config.yaml
n_layer: 24
d_model: 256
n_head: 4
n_kv_head: 2
head_dim: 64
d_mlp: 1024
vocab_size: 8192
activation: "gelu"
norm: "rmsnorm"
norm_place: "pre"
norm_eps: 1e-06
positions: "rope"
rope_base: 10000.0
rope_fraction: 0.5
qk_norm: true
attn_scale: 0.125
bias: "none"
tie_embeddings: true
parallel_block: false
extras: ["value embeddings", "hashed n-gram embeddings", "an embedding shortcut", "capped logits"]
init: "uniform"
init_std_qkv: 0.0255
init_std_o: 0.00368
init_std_up: 0.0255
init_std_down: 0.00368
optimizer: "muon_variant"
lr: 0.0119
beta1: 0.95
weight_decay: 0.0088
lr_head: 0.0177
warmup_steps: 59
schedule: "wsd"
decay_fraction: 0.573
decay_shape: "linear"
final_lr_fraction: 0.05
batch_tokens: [65536, 131072, 196608]
seq_len: 256
doc_mask: false
train_tokens: 1100000000
steps: 8600
dataset: "wikipedia_en"
Each number is 128 + 24 x the weight over the matrix's rms, rounded and kept within 0 to 255. Layers, rows and columns count from 0.

# layer 6 attention query, 256x256, rms 0.25, rows 0-127, columns 0-31
[[ 90  48 135  90 104 184 119 161 141 108  68 113 127 173  90  79  98 129  68 136  68 132  92 171  98  79 133 159 171 157 142 110]
 [143 168 155  54 139 120 165  11 155 167 150  71 114 160 113 108 146  99  79 180 154 167 172 182 168 127 161 187 109  99 110  92]
 [167 154  87 115 176 156 125 101 188  91 176 130 129 163 187 122 142 126 153 195 156 115 182 156 188 142 179  94 146 120 135 122]
 [106  53 122 128 137  80  99 135 204  34 147 121 138 140 120 121 140 216  97 127 148 235 112 162 124  93 137 111 139 108 151 144]
 [ 24 255 255  73  51  86 189 140   0 196 134   5  87  84  65  75  45  88  36 144  80 150  92 116 101 169 117 120  89 165  59  78]
 [127 117 177 132 118 121 103 109 131 141 115 161 137 148  79 144 121  85 121 114 134  77  74 110 127 126 121 147 144 120  85 164]
 [ 93 115 131 101 172 150 151 103 142 126 120 109  81 100 171 103 153 134 174 124 123 132 147 105 113 132 116  99 131 110 139 154]
 [119 120 184  84 121  96 143  78  91 173 134  95 155 125 122 142 101 123  62 132 145 121 108 144 134 138 171 145 132 122 108 113]
 [149 117 172 136 116 101 113 127 129 133 118 126 100  94 133 130 132 139 153 101 129 133 142 115 114 117 113 131 128 122 113 147]
 [141 103 128 113 130  78 147 111 134 140 162  97 138 117 110 158  97 132  76  89 120 121  93 132 119 132 117 120  93 141 140 159]
 [162 128 104 120 115 144 125 122 124 123 136 143 127 163 129 135 118 112 148 141 130  99 118 159 117 140 118 123 109 155 129 131]
 [129 148 128 150 147 156 128 155 137 115 126 122  68 150 128 102 162 144 185 153 121 155 159 106 127 119 100 127 162 128 116  95]
 [ 93 132 121 121 124 153 131 164 132 121 130 144 107 175 126 111 135 109 158 129 120  84 121 120 125 107 116 126 140 141 134 117]
 [103 143 115 161 144 185 108 138 129 122 149 146 115 155 139 114 155 129 170 142 131 140 150  94 147 110  99 109 121 135 123 106]
 [116 134 134 158 140 145 108 133 122 109 149 155 125  89 141 116 139 148 159 157 113 120 112 129 115 125  91 107 111 122 113 121]
 [154 163 119 109 145 146 132 147 166 102 119 136 112 224 128 117 128 133 171 131 108 146 115 113 149 131  99 129 151 125 129  97]
 [118 137 136 113 125 121 124 130 119 152 131 143 131 135 132 135 129 164 136 157 138 175 112 132 127 170 127 127 100 117  90 127]
 [104 139 128 156 124 134 120 120 123 129 111 166 126 150 156 132 155 157 149 149 138 109 140 125 117 125  93 123 125 120 130 147]
 [141  84 135 111 138 115 117 112 121 101 114  84 139 127 109 140 107 146 124 147 126 162 151 148 120 118 132 122 140 101 134 117]
 [113 158 138 116 103 123 152 178 127 129 127 136 121  98 125 114  65 121 158 117 104 122 125 139 135 143 124 121 132 100 142 108]
 [117 189 121 107 150 160 126 156 137 167 130 109 136  78 145 130 100 158 150 154 107 148 125 108 134 128 172  91 124 105 138 108]
 [160 106 140 147 155 128 123 119 121 118 102 146 135 109 124 132 136 100 167 113 103 128 135 120 141 154 135 168 151 140 159 100]
 [140 143 131 116 110 197 149 148 138 172 165 151 121 127 130  90 134 134 106 162 158 144 131  88 142 105 160 122 118 152  84 100]
 [114 130 163 157 135 153 143 143 105 162 144 147 130 170 141 152 169  74 126 130 152 109 136 130 111 103 145 146 152 141 107 144]
 [152 101 165 131 150 136 131 115 129 150 114 132 145 160 166 100 141 144 114 101 103 146  82  90 130 151 153  96 117 141 136 142]
 [ 99 147 111 117 155 114 121 121 104 131 130 129 100 154 183  92 189 140 126 126 177 104 153 132 175 123 135  87 139 135 109 195]
 [151 109  91 144 142 128 119  60 170 123 128 105 113 140 152  98 121 159 110 118 117 165 154 151 142 120 108 144  85 127 136 150]
 [125 163 117 150 122 107  87 106  93  80 150 167 122 134  97 121 137 111 117 132 171 139 176 122 122 135 133 115 133 106  87 129]
 [132 166  78 119 109 106 138 121 126 165 157 107 143 123 127 125 105 149 111 117 129 164  96 150 130 107 141 117 139  74 110 115]
 [138 135 149 139 128 110  95 104 113 147 153 123  95 130 127  78 125 106 136 142  68 115 111 140 139 125 132 141 116 130 100 123]
 [100 135  87 153 152 126 123 164 131 127 160 179 126 133 108 103 121 155 139 116 183 135 140 110 117 121 145 107 118 112 105 149]
 [149 108  95 156 191 128  72 152 146 130 164  81 117 151 162 151 141 113 123 123 133 144 101 123 131 159 109 152  66 149 115 155]
 [154 106 108 120 140 121 176 134 140  91 152 127 151 109 112 109 118 144 119 137 179 159 138 108  80 102 145 146 187 106 123  96]
 [132 117  83 146 155 124 137 118 130 145 126 167 161 104 140  95 185 151 111 111 115 118 125 105 109 112 106  89  87 138 109 111]
 [131 120  96 139 132 162 160  76 124 138 102 160 180 139 102 111 130 124 139 108 154 122 107 136 127 121 169 150 114 106 103  92]
 [ 89 106 119 140 127 116 148 151 119  81 100 148 126 136 108 126 118 122 112 142 159 120 164 161 119 131 183 157 162 145 117 147]
 [142 149  57 122 118 128 117 146 118 145 107 147 138 138 120 151 153 186 118 116 134 101 174 120 143  76 138 134 117 137 144 143]
 [116 169 116 119 138  88  94 119 126 141 128 138 139 134 119 147 170 142 139 149 119 110  80 115 161 129 117 107 120 134 116 112]
 [107 151 124 142 131 109 109 163 105 133 137  83 121 120 154 167 105 128 174 183 149 127 128 112  97 168 151  60 112 137 184 154]
 [163 135 111 122 118 132 166 173 145 137 131 186  96 123 114 110  91 101 140 105 116 141 121 140 162 167 143 136 111 144 136 128]
 [152 134 151 139 127 113 174 124 134 154 109 137 144 128 151 152 118 113  73 151 108 110 124  90 120 143 112 146 129 105 148 110]
 [149 125 136 117 102 149  74 120 129 162 103 113 102 141 129 129  81 115 168 134  69 145 113 175 114  96 142 157 134 130 131 147]
 [101 140 116 120 107 117 150 125  84 142 156 171 155 143 147  78 122 110 112 159 113 142 132 154 134 122  92 116 144  67 124 153]
 [113 127  96 123 106 181 115 126 115 108  81 131 143  94 164  96 121 128 114 117 133 120 116 112 125 139 114 112 132 129 139 156]
 [130 125  87 150 149 138  83 136 133 128 120  96 111 115 148 127 127 123 131 133 175 119 121 141 110 185  99 143 126 143 163 127]
 [126 117  79 112 119 107 118 152 145 119 116 121 138 129 103 147 137 114 129 108 109 123 155 135 142 127 156 154  54 124 100 132]
 [129 205 111 127 140 127 135 158 136 119 123 129 123 110  96 118  98 137 125 120 137 153 122 165 143 131 178 110 134 120  95 110]
 [116 102 123 142 110 119 127 176 137  78 124 163 104 119 139 133  82 163 164 101 102 119 108 170 155 126 130 132 116 115 133 158]
 [131  88 121 131 127 149 162 151 142 143  98 143 116 144 175 119 128 150 123 121 125 121 127  93 142 111 179  91 125 128 131 125]
 [152 150 141 144 117 112 129 112 130 133 139 102 151  85 166  98 131 154 152 144 115 124 148 121 151 112 138 131 132 124 121 115]
 [155 112 123 129 104 109 137 125  97 129 139 126 104  88 146 135 120 136 140 114  97 112 125 124  86 166  92 111  80 118  96  91]
 [108 141 116 106 135 170 147 113 112 133 122 103 162 154 115 141 147 141 101 109 132  93 136 144 121 129 130 128  69 164 142 121]
 [117 119 125 126 124  97 136 113 135  73  66 138 178 121 174 156 140 120  93 139 102  88 141 134 165  99 103 145 151 131  86 141]
 [151 109 144 147  74  81 139 114 129 124 126  80  89  86 121 172 139 108 165 121  90 119 121 101 127  89 138 142 146 133 128 143]
 [144 131 103 126 116 129 136 119 147 124 136 144 127 200 127 125 129 131 156 125  95  75 133 162 129 130 104 127 141 147 118 108]
 [ 97 127 118 130 186 139 100  97 124  89 116 129 125 166 141 138 159 119 120 128 144  80 160 139 104 122 102 120 114 119 139 129]
 [154 107 121 108 159 121 151 144 143 117 132 126 157 119 147 157 119 135 112 116 116 113 172  79 112 148  99 135 106 128 148 125]
 [173 151 123 180 134 129 119 166 122 129 132 138 165 173 110 119 147 147 165 148  96 144 129 112 135 130 126 115 128 160 150 130]
 [139 176 112 122 107 155 153 152 132  96 160 105 128  89 140 135 138 102 134 159 143 119  90 121 124 139 156 116 109 124 180 154]
 [129 193 120 137 122 123  89 143 123 108 139  89 136 112 149 127 125 124 138 116 111 145 109 114 132 134 133  95 149 134 174 154]
 [138 127 120 122 128 150 112 110 114 156 135 124 146  85 123 106 178 123 149 137 114 127 133 119 125 135 123 137 144 152  80  97]
 [112 130 160 126 114 132 134  95 112 155  91  94 142 103 151 127 127 159  75 132 110 128 143 137  98 132 129 106 127 142 177 133]
 [197 133 129 147 115 149 154 119 150 141 172 144 178 136 158 140 113 109 104 105 125 139 149 140 127 149 129 138  91 127 132 150]
 [ 86  85 139 102 121 125 133 144 169 112 124 142  93 122 135 127 122 120  90 112 108 120 122 168 139 114  97 134 147 113  97 147]
 [151  93 122 142 179  95 153 157 134 132 124 139 139 126 155  99 132  91 133 133 133 142 130 120 115 150 106  78 143 129 111 115]
 [186  63 114 146 105 107 134 167 168 105 125 211 152 170 177 147 145  83 134  81  51  97 151  75 179  99 143 150 123 156 103 147]
 [151  76 117 152 103 145 128 131 127  84 110 159 109 133  64 135  62 138 130  72 105 109 173  83 116 129  86 170 140 134 100 129]
 [ 98 142 117 153 158 155 113 151 118 119 157 138  82  94 109 150 135 106 174 121  92 123 121  68  63 102 138  98 100 138 114 125]
 [113 136 154 106 101 142 109  88 138 167 113 114 145  93 130  94  90 144 135 183  76 191 148  68 112 156 105 125 103 142 142 118]
 [134 119 116 141 134 109 111 118 109  90 121 142  96 151 151 142 139 124 111 148 133 172 104 100  90 138 131  49  99 153 106 127]
 [125 130 128 150 154 131 106 144 110 138 105 156 153 120 137 109 127 144 120 127  98 145 129 140 147 144 115 172 155 123 134 142]
 [126 107  83  90 143 121 149 169 121 100 150 125 112  90 102 142 138 110 152 159 123 147 173 128 126 112 130 121 122 130 136 142]
 [ 91 102 135 148 145 151 136 146 137 115 149 145 154 109 124 127 117 115 116 122 109 134 116 171 167 144 137 145 155 116 135 139]
 [154 124 130 131 146 102 140 131 121  96 132 118 117  74 158 141 100  93 137 168 130 127 157 108 126 130 125 101 121 115 143 118]
 [108 131 119 105 155 124 148 125 113 144 117 125  98 184 112 119 140 142 154 150 113 141 118 117 140 135 152 115 114 124 123 112]
 [122 128 178 151 109 133  95 120 148 143 132 117 138 152 131 112 132 146 102  89 112 128  97 127 158 151 123 159 134 110 150 104]
 [127 101 123 138  95 110 132 136 127 140 121 145 117 169 125 133 136 155 122 111  95 134  85  76 127 131 121 150 113 135 129 118]
 [130 129 128 130 100 149 103 131 135 142 133 133 156 209 129 134 132 137  88  91 136 125 106 126 155 121 134 176 151 108 131 105]
 [ 95  96 155 149 125 132 128 126 130 125 140 130 111 110 120 135 123 133 119 117 127 135 142 122 106 113 111 107 137  90 103 131]
 [104 146  97 145 128 110 114 109 127 112 152  94 129 205 161 153 162 135 159 148 112 138 134 152 168 115 115 143 106 145 146 112]
 [111 157 142 109 113 147 125 144 104 138 126 110 162 155 132 111 142 131 154 129 140 112 117 145 128 148 147 149 113 113 113 153]
 [123 113  97 107 138 127 132 115 113 111 115 144 106 130  94 133 114 155 132 167 116 177 126 123 126 137 114 120 115 139 111 170]
 [180 114 154 108 152 164  92 129 115 125  90 137 150 137 125 139 146 114 146 153 145 128 160 124 101 105 153 122 119  82 123 156]
 [124 139 134 122 137 153 148 140 161 143 110 135 122 120 144 120 125 127 109 135 160 132 112 151 119 166 108 141 118  99 127 143]
 [123 141 131 110 125 144 130 135 115 139 131 118 133  72 129 103 100 155 101 162 111 148 178 114 118 105 163  95  96 128 134 112]
 [134 145 159 127  88 158 122 165 123 149  94 140 121 146 103 102 157 111 106  98 132 151 129 115 140 136 135 145 136  92 141 140]
 [111 148  99  91 138 158 149 124 124 147 135 133 104 111 149 142 138 110 107 152 150 106 105 113 132 134 150 118 123 137 136 125]
 [129 152 120 130 126 154 130 138 118 160 148 143  86 156 139 121 146 126  87 123 122 124 106 126  79 115 129 158 137 175  82 133]
 [149 105 155 134 127 173 151 106 134 101 145 134 133 178 142 122 111 119 136  91 106 153 123  81 147 134 165  99 121 109 166 102]
 [112 146 145  95 148 168  96 118 119 142 132 127 100 130 142  99 140 119 133 112 156 106 126  90 191  99 128  94 154 127 127 183]
 [125  94 113 137 130 152 123  73 169 122 132 106 127 160 163  88 125 156 120 124 114  99 173 138 121  98 133 134 122 102 122 141]
 [138 172 142 155 124 154 106 110  89 117 147 141 126 123 118 126 116 128 120 110 181 159 119 132 114 169 152 122 143 116 127 110]
 [110 140 135 110 137  95 139 127 110 195 167  76 147 157 128 157 118 144  97  75 168 122  86 111 128 133 106 130 119  65 105 116]
 [151 129 162 157 142 135 103 112 122 130 156  97  84  97  83  90 127 108 142 181  86 106 101 125 147 136  93 104 102 113 157 112]
 [108 124 119 156 131 129  99 134 162 134 137 147 118 120 161 111  93 148 115 167 157 143 116  94 110 123 139 115 119 137 107 153]
 [148 129  96 171 161 122  98 116 129 164 155 141 106 162 127 147 119 147 148 124 121 145 135 130 140 156 118 148  74 120 119 124]
 [114  82 129 128 130 139 152 111 148  72 109 141 126 130 127 109 109 139 150 141 154 182 129 128 107  71 110 148 162 129 117  85]
 [106 153 122 152 108 116 151 151 139 179 140 162 130 128 115 112 175 158 115  67 153 143 122  74 101 131 103 136 122 167 135 149]
 [145  87 129 123 102 120 152 109 112 158 101 126 169 111  92  96 136 140 142 126 160 142 102 157 114 119 122 124 101 104 115 134]
 [101  93 136 154 120 122 144 154 124  80 119 164 110 133  91 129  96 137 127 103 144 116 126 149 109 111 172 140 132 112 107 138]
 [139 142  83 118  99 117 117 140 147 121 112 112 142 129 131 137 143 143  99 101 127  91 151 123 135 124 158 122 139 143 141 122]
 [ 82 173 123  93 133  85  89 114 126 131 132 121 134 122 137 133 138 126 129 135 105 120 127 118 184 138  93 111 122 144 145 112]
 [147 120  95 151 118 144 133 109 117 154 137 113 146 133 153 125 146 149 149 160 161 144 128 137  83 146 147  90 145 130 165 173]
 [122 125 104 130  88 118 160 140 123 106 149 131 100 104 129 136  97  87 135 121 107 129 138 125 147 116 116 128 114 129 123 104]
 [164 139 117 133 127 132 154 116 135 119 124 119 118 141 133 139 134 143 122 140 111 127  99 134 106 150 129 142 132 116 145 120]
 [173 137 130 103 136 117 124 129 144 145 105 117 131 136 148 116 100 158 141 138  68 158 102 140 101 118 146 157 147 130 117 114]
 [143 131 127 121 127  83 141 153 103 113 116 141 160 113 146  80 114 120 105 142 128 128 121 160 118 107 133 132 133 116 127 142]
 [122 131 114 144 123 161 131 141  73 145 115 154 107 107 116  92  92 131  89 134 133 120 149 122 138 130 134 114 151 128 129 170]
 [150 158  87 133 126 104  96 149  97 134 131 124  94 127 119 128 130 106 137 107 134 119 121 138 104 173 114 110 106 136 156 129]
 [143 147 135 132 142 133 117 124 115 105 114 120 116  99 159 124 127 104 110 136 136  83 177 130 160 126 155 151 110 143 135 119]
 [127 162 140  93 191 116 136 168 123 145 141 141 118 105 114 158 146 154 117 121 130 115 134 192 116 159 128 148 131  91 143 116]
 [120 116  95 143 150 110 119 129 133  62  94 150 115 103 176 122 132 136 146 106 114 113 148 178 129 119 141 150  88 110 108 161]
 [150 118 140 122 103 112 167 152 150 131 111 134 132 137 113 122 110 149 138 102 132 126 112 112 107 141 185 111 121 110 109 138]
 [166 145 164 152 128 162  97 116 128 161 136 111 155  97 137 136 111 149 168 123 134 107  99 132 118 126 114 117 156 105 151 134]
 [139 115 118 151 120  86 149 114 132 146 151 144 130 144 116 128 124 131 136 138  88 143 126 146  96 149 129 117 116 147 126 106]
 [118 136 118 129 123 154 175 133 141 126 118 109 152 135 141 153 135 130 112 137 123 121 119 128 103 134 136 111  85 127 121  90]
 [110 124  78 123 123 111 127 119 125  83  98 166 180 105 121 169 132 103 134 129 104 116 138 120 159  99  82  96 124 131  95 125]
 [142 122 149 115  87 107 151 150 145 152 138 108 120 117 106 156 137 121 127 101 108 119 172  85 129 163 118 127 143 151 136 119]
 [160 125 161 118 110 139 129 127 127 136 133 136 137 195 102 108  81 145 117 152 101  79 145 111 152 116 125 157 139 107 107 103]
 [116 117 178 103 162 158 115 101 113 110 131 127 133 162  99 109 140 110 135 121 159  78 136 137 156 105 129 157 116 103 121  91]
 [133 106 126  72 130 125 167 181 110 106 112 136 158 144 132 149 138 135  89 108 138 102  95 107 127 124  98 123 143 124 133 115]
 [196 160 120 178 169 145 143 157 153 118 126 151 128 127 104 137 148 135 138 135 118 143 140 114 129 153 134 170 124 154 130  99]
 [154 133 144 127 100 163 158 152 123 120 140  89 132  91 127 159 125 105 124 112 131 123 101 123 132 145 137 119 101 101 132 160]
 [142 120 150 130 126 140 109 159 105 144 141 138 149 101  98 109 124 129 125 110 119 138 112 107 130 108 117 117 125 141 149 151]
 [124 117 122 130 140 156 106  99 153 124 118 150 141 109 130  96 155 130 160 102 118 129 113 133 109 122 105 139 173 107 110 108]
 [126 143 169 127 118 133 128 111 107 154 126 121 130 105 115 112 120 141 111 118 126 121 166 158 138 146 111 122 101 151 165 113]
 [148 138  91 150 131 153 143 116 134 126 167 151 140 151 127 100 118 110 123 124 137 122 161 140 146 140 154 148  99 111 124 148]
 [101 110 102 129 144 179 131 138 135 132 140 129  99 145 111 146 101 138 119 134 114 103 113 144 132 141  79 119 141  76 126 142]]
# layer 6 attention key, 128x256, rms 0.26, rows 0-63, columns 0-31
[[114 145 140 129 114 137 132 128 101 122 137 113 125 133 137 141 115 140 130 149 120 129 138 152 118 110 141 133 132 152 132 139]
 [106 117 154 105 115 119 135 118 109 113 101 112 131 122 121 135 119 138 133 111 130 124 113 162 128 124 139 136 124 114 136 133]
 [112 168 103 119 136 139 130 120 106 135  96 126 126 133 127 114 115 113 128 124 148 137 110 118 138 163 111 131 120 115 110 136]
 [149 131 138 122 136 121 136 121 131 125 115 125 144 132 120 119 123 133 136 149 127 138 123 158 145 130 106 149 133 138 129 124]
 [143 117 134 117 122 152 117 134 112 122 120 110 166 149  91 147 103 135 123 142 104  98 130 136 149 119 130 122  99 126 120 124]
 [117 151 124 121  93 120 125 137 118 150 140 131 146 144 148 102 145 171 110 136 134 132 145 129 119 132 100 133 137 117 115 135]
 [125 107 125 139 128 120 124 124 126 121 139 118 126 125 128 151 129 133 125 139 143 133 133 130 127 124 127 116 124 131 129 119]
 [140 119 146 143 136 132 140 112 129 139 124 132 119 125 150 129 132 111 135 130 117 128 142 126 125 117 134 116 137 101 119 132]
 [114 134 130  87 126 127 120 122 141 108 103 121 121 131 138 123 137 142 123 128 133 163 146 127 111 114 111 127 140 135 117 145]
 [131 132 116 141 124 127 122 120 113 137 119 138 134 121 128 123 141 128 109 110 121 122 133 104 122 128 134 114 119 106 129 133]
 [121 147 114 122 133 128 132 130 136 114 126 141 117 117 103 132 127 114 114 126 139 127 110 126 131 122 123 124 126 136 138 113]
 [130 115 116 127 124 131 132 135 125 124 125 120 138 106 120 125 116 140 127 130 129 113 137 130 136 123 118 137 121 118 131 152]
 [123 142 157 146 136 123 130 125 127 125 129 143 121 110 140 121 155 118 146 146 134 131 112 120 121 116 121 135 127 136 158 110]
 [129 124 129 112 132 133 126 127 134 115 123 126 131  90 133 124 123 139 125 120 117  94 137 111 138 140 120 130 145 129 137 162]
 [121 129 118 126 111 121 124 118 138 131 134 113 106 135 142 120 134 142 101 111 129 117 126 120 125 143 142 130 145 137 134 109]
 [117 147 130 147 127 103 163 129 116 125 126 126 116 102 127 155 130 125 137 137 133 121 123 140 121 125 125 134 108 129 131 154]
 [138 115 141 114 112 143 136 137 159 103 120 137 135 140 132 131 146 135 121 128 143 121 129 149 130 119 155 160 141 115 141 150]
 [107 117 138 100 119 142 142 135  94 144 127 144 141 115 137 122 108 141 167 140 119 153 114 146 124 157 120 126 132 133 123 116]
 [143 139 114 100 130  85 145 107  92 115 114 110 111  95 125  92 133 136 147 164 151 117 126 104 104 115 127 109 155 164 142 126]
 [116 107 158 134 120 208 161 143 115 121  97 139 148 151 104 124 130 131 147 124 119 139 147 138 113 142 131 133 122 117 127 110]
 [ 79 133 175 110 111 174 116 106 137 116  88 137 176 154 139  96  83 173 161 203 125  56 147 110  69 132  83 153 115 154  80 145]
 [127 154 129 108 139 126 115 112 123 113  93 170 199 119 113 108 132 119 117 142 129 159 111 120 138 133  95  72 142 142 164 182]
 [134 132 128  89 147 150 126 124 114 161 116 105 132 180 153 151 124 150 119 113 120 125 135 102  79 144 119 127 114 188 116 128]
 [124 116 126 150 143 150  77 118 137 145 151 120 122 178 185 105 154  89  93 120 111  96 133 112  76 151 120 146 139 185 126 132]
 [122  75 158 111 128 136  97 138  97 106 123 123 166 156 118 155 133 175 128 111 124 138 122 137  58 140 121 129 111 186 129  75]
 [109 125 109 124  96 113 145 132 132 133 138 133  94 147 162 168  97 146  80 155 132 169 122 118 156  86 158 143 113 121 128 179]
 [ 83  98  92 167 115 116 160 135 143 174 115 140 124 177  93 133 153 123 117 102 107 147 138 145 130 132 147 119 142  84 121 125]
 [135 132 134 185 123 156  99 116 128 135 141 107 138 165 146 146 119 160 110 168 108 124 119 143 132 170 155 104 125 124 119 101]
 [110 110 125 115 128 136 121 161  78 130 110  71 127 183 132  77 108 134 177 122 114  91 128 125  67 122 114 146 107 104  99 100]
 [158 115 141 161 129 134 148 144  61 133 129 134 107 151 101 151 149 156 113 173 109 120 110 135 122 172 123 108 120 253 126 144]
 [111 153 117 114 138 125 120  79 112 153 112 114 103 115 164 156 109 169 170 118 144 151 109 101  57 146 167 136 127 101 105 110]
 [135 153 181 149 131  76 189 108 100 127 165 163 114 141  99 165 101 129  95  56 126 190 156 146 148 107 145 129 135 135 138 145]
 [135 102 121 119 129  47 112 103 159 161 135  52 134 128 183 104 115 108 199 141 150 113 136 131 153 112 139 104 121 156  95 116]
 [180 108 112 125 121  70 108 111  73 160 154 132 107 105 137  92 148 184 130 105 121 133 115  95 134 114 149 130 136 205 123 119]
 [112 125  93 152 147 167 125 122  77 146 109 157 152 118 159 141 100 127 129  87 122 110  93 159 147 116 146 128 117 124 130 130]
 [108 131 149 134 132 190 121 105 155  98 112 102 123 107 176 176 102 131 135  89  94 119 129 178 146 103 111 121 113 115 147 112]
 [128 139 142 117 146 125 140 104  94 133 128 127 133 152 143 155 109 166 114 128 117 148 130 113 148 120 143 121 137 111 137 118]
 [139 178 114 139 134 140 177 141 103 106 113 134 138 142 134 189 137 171  91 145 140 142 133 138 120 103 113 138 125 111 130 103]
 [106 151 157 166 111 142 163 146 133 122 135  86 128  95 132 140 115 214 143 109 104 124 155 139  63 154  67 126 151 125 114 128]
 [121 180  74 176 140 118 160 125  93 134  85 159 131 136 146 109 142 174  99 129 123 106  83 132 122 153 166  90 140 133 116 137]
 [138 164  71 116 137 107  95 103  90 126 127 112 176 140 168 105  97 101 124 155 118 132 107 130 143 109 159 116 148  72 106 102]
 [151 128 111 100 117 166 160 139  76 130 115 102 188 146 104 111 126 139 143 164 121 121 128 161 113  99 106 170 147  88 120 110]
 [149 132 122 109 120  97 101 125  97 137 132 152 141 163 124  98 132 113 152 161 146 131 168 171 110 142 131 104 128 123 121  76]
 [135 109 154 176 135 116 136 123  80 153 116 107 114 138 127  92 132 182 154 117 130  93  90 123 134 129 151 147 129  47 131 140]
 [110 154  96 175  78  83 129 104 165 140 124 174 105  87 157  75 103 108  78  64 129 134 119 105  74 120  95 131 130 102 147 138]
 [137 190  89 112 178 149 156  65 138 140 162 169  57 133  64 105 116  69 114 108 122 133 218 170  95  58 162 137 147 155 101 132]
 [128 150 155 137  98 133 127 112  96  80 128 144 171 170 132 191 122 172 166 176 131 166 171 185  96 154  98  95 119 127 112 127]
 [125 127 134 103 115 107 138 131  95 120 118 142 118  94 101 192 114 133 140 175 128 100 136 140 134 136 126 141 147 107 134 164]
 [122  85 156 100 136 104 130 145 128 152 131 127 135 115 114 135  97 187 161  97 144 118 105 101 156 125 157 127 102 137 116 135]
 [165 118 131 177 101 138 117 129 121 108 133 148 173 181 110 115 133 117 162 166 114  95 115  91 182 116 124 118 133  68 132 147]
 [141 115 147 144 118 129 135 137 152 158 123 153 125 162 101 123 123  58 110 151  88 144 121  98 160 128 140 163  70 150  92 135]
 [168  92 113 121 139 120 147 100 227 153 121 128 133  94 138 116 109 162 127 110 127 134 142 125 167 135 140 172  98 182 151 170]
 [173 112  94 151 166 113 111 166 105 117 131 105 197 132 126 123 160 113  93 183 143 172  80 127 180  78 149 119 111 137 131 139]
 [144 111 122  95 125  87 119 141 101 135 137 150  91 156  67 178 136  97 155  95 136 138 138 127 157 171 105 132 147 106 129 130]
 [186 101 150 161 107 135 116  96 145 122 143  90  82 169 158 132 125 158  99 177 135  90 122 139 165 137 117 173  92  83 132  84]
 [106  98 123 197 129  78 139 134 150 127 179 128 123 115 122 114 127 147 156 134 107  99 141 149 198  86 138 127 111 170 133 131]
 [119 122 158  48  81 127 150 103 134 151 157  87 171 101 119  51 130 138  85  85 121 178 112 116 149 130  76 102 149 123  98 153]
 [124 130 142 194 134 135 133 135 106 107  73 146 113 160 136 132 103 151  96 127 145 128 126 106 144 162 155 127 127 184 117 160]
 [145 128  98 104 134 105 117 114 176 138 119  89 102 110 116 124 125 125 118  94 159 147 112 131 118 100 118 135 136 102 121 120]
 [105 112 135 120  88 132 161 106 177 147 162 169 123 128 101 139 134 135 184 119  72 162 110  82 160 166 127 126 141 127 141 101]
 [103 113 107 108 114 142 140 155 197 143 111 185 158  76 149 106 105  86 109 145 110 147  99 128  71 126 112 135 119 135 141 129]
 [136 107 123 200 129 141 143 127  70 113 117  96 110 107 138 163 126 128  88 174 123  85 129 141 173 146 164 158 120  96 128 102]
 [ 93 126 132  99 119 141 114 106 120 116 116 110  87 128 156  80 119 166  80 133 121  86 149 126 140 166 102 120 137 110 135 112]
 [111 145 101 146 141  87 126 118 132 147 154 100 105 101 119 131 123 139 109  50 131 135 143 166 131  99 135 134 142 149 128  90]]
# layer 6 attention value, 128x256, rms 0.261, rows 0-2, columns 0-31
[[122 146 142 121 111 134 131 172 171 151 125 152 161 147 150 142 109 142 155 137 127 100 121  77 109 145 131  55 135 118  99 128]
 [121 132 125  71 143 133 133 159 117 126 161 132 139 167 161  83 107 142 108 113 124 128 123 124 105  70 175  87 112 107 156 116]
 [126 103 106 133 120 123 158 143 138 153 151 172 116 108 109 101 164 146 154 146 143 144 161 138 133 155  99 130 130 127 114  98]]
# layer 6 attention output (transposed), 256x256, rms 0.214, rows 0-2,64-65, columns 0-31
[[164 156 133 125 138 114 147 142 120 129 116 154 109 126 131 170  81  81 135 126 107 118 117 101 112  80 108  43 126 101 157 146]
 [169 110 106 105 185 145 114 113 135 149 136 157 143 143 147 113  73 130 115 117 140 123 154 115 114  85 165 109 120 102 123 127]
 [151 147 119  98 112 102 156 140 115 140 182 159  78 119 114 112 124 105 116 127 124 178 126  91 156 111 162 106 153 111 123  74]
 [118 131 145 110 119 152  70 120 146 128 149 109 137 123 146 115 122 169 115 157 166 114 128 136 119 149 150 142 167 132 131 123]
 [132 112 151 147 137 128 139 130 114 140 164 117 107 109 109 107 148 106 118 129  97 103 102 169 108 122 146 135 111 171 158 142]]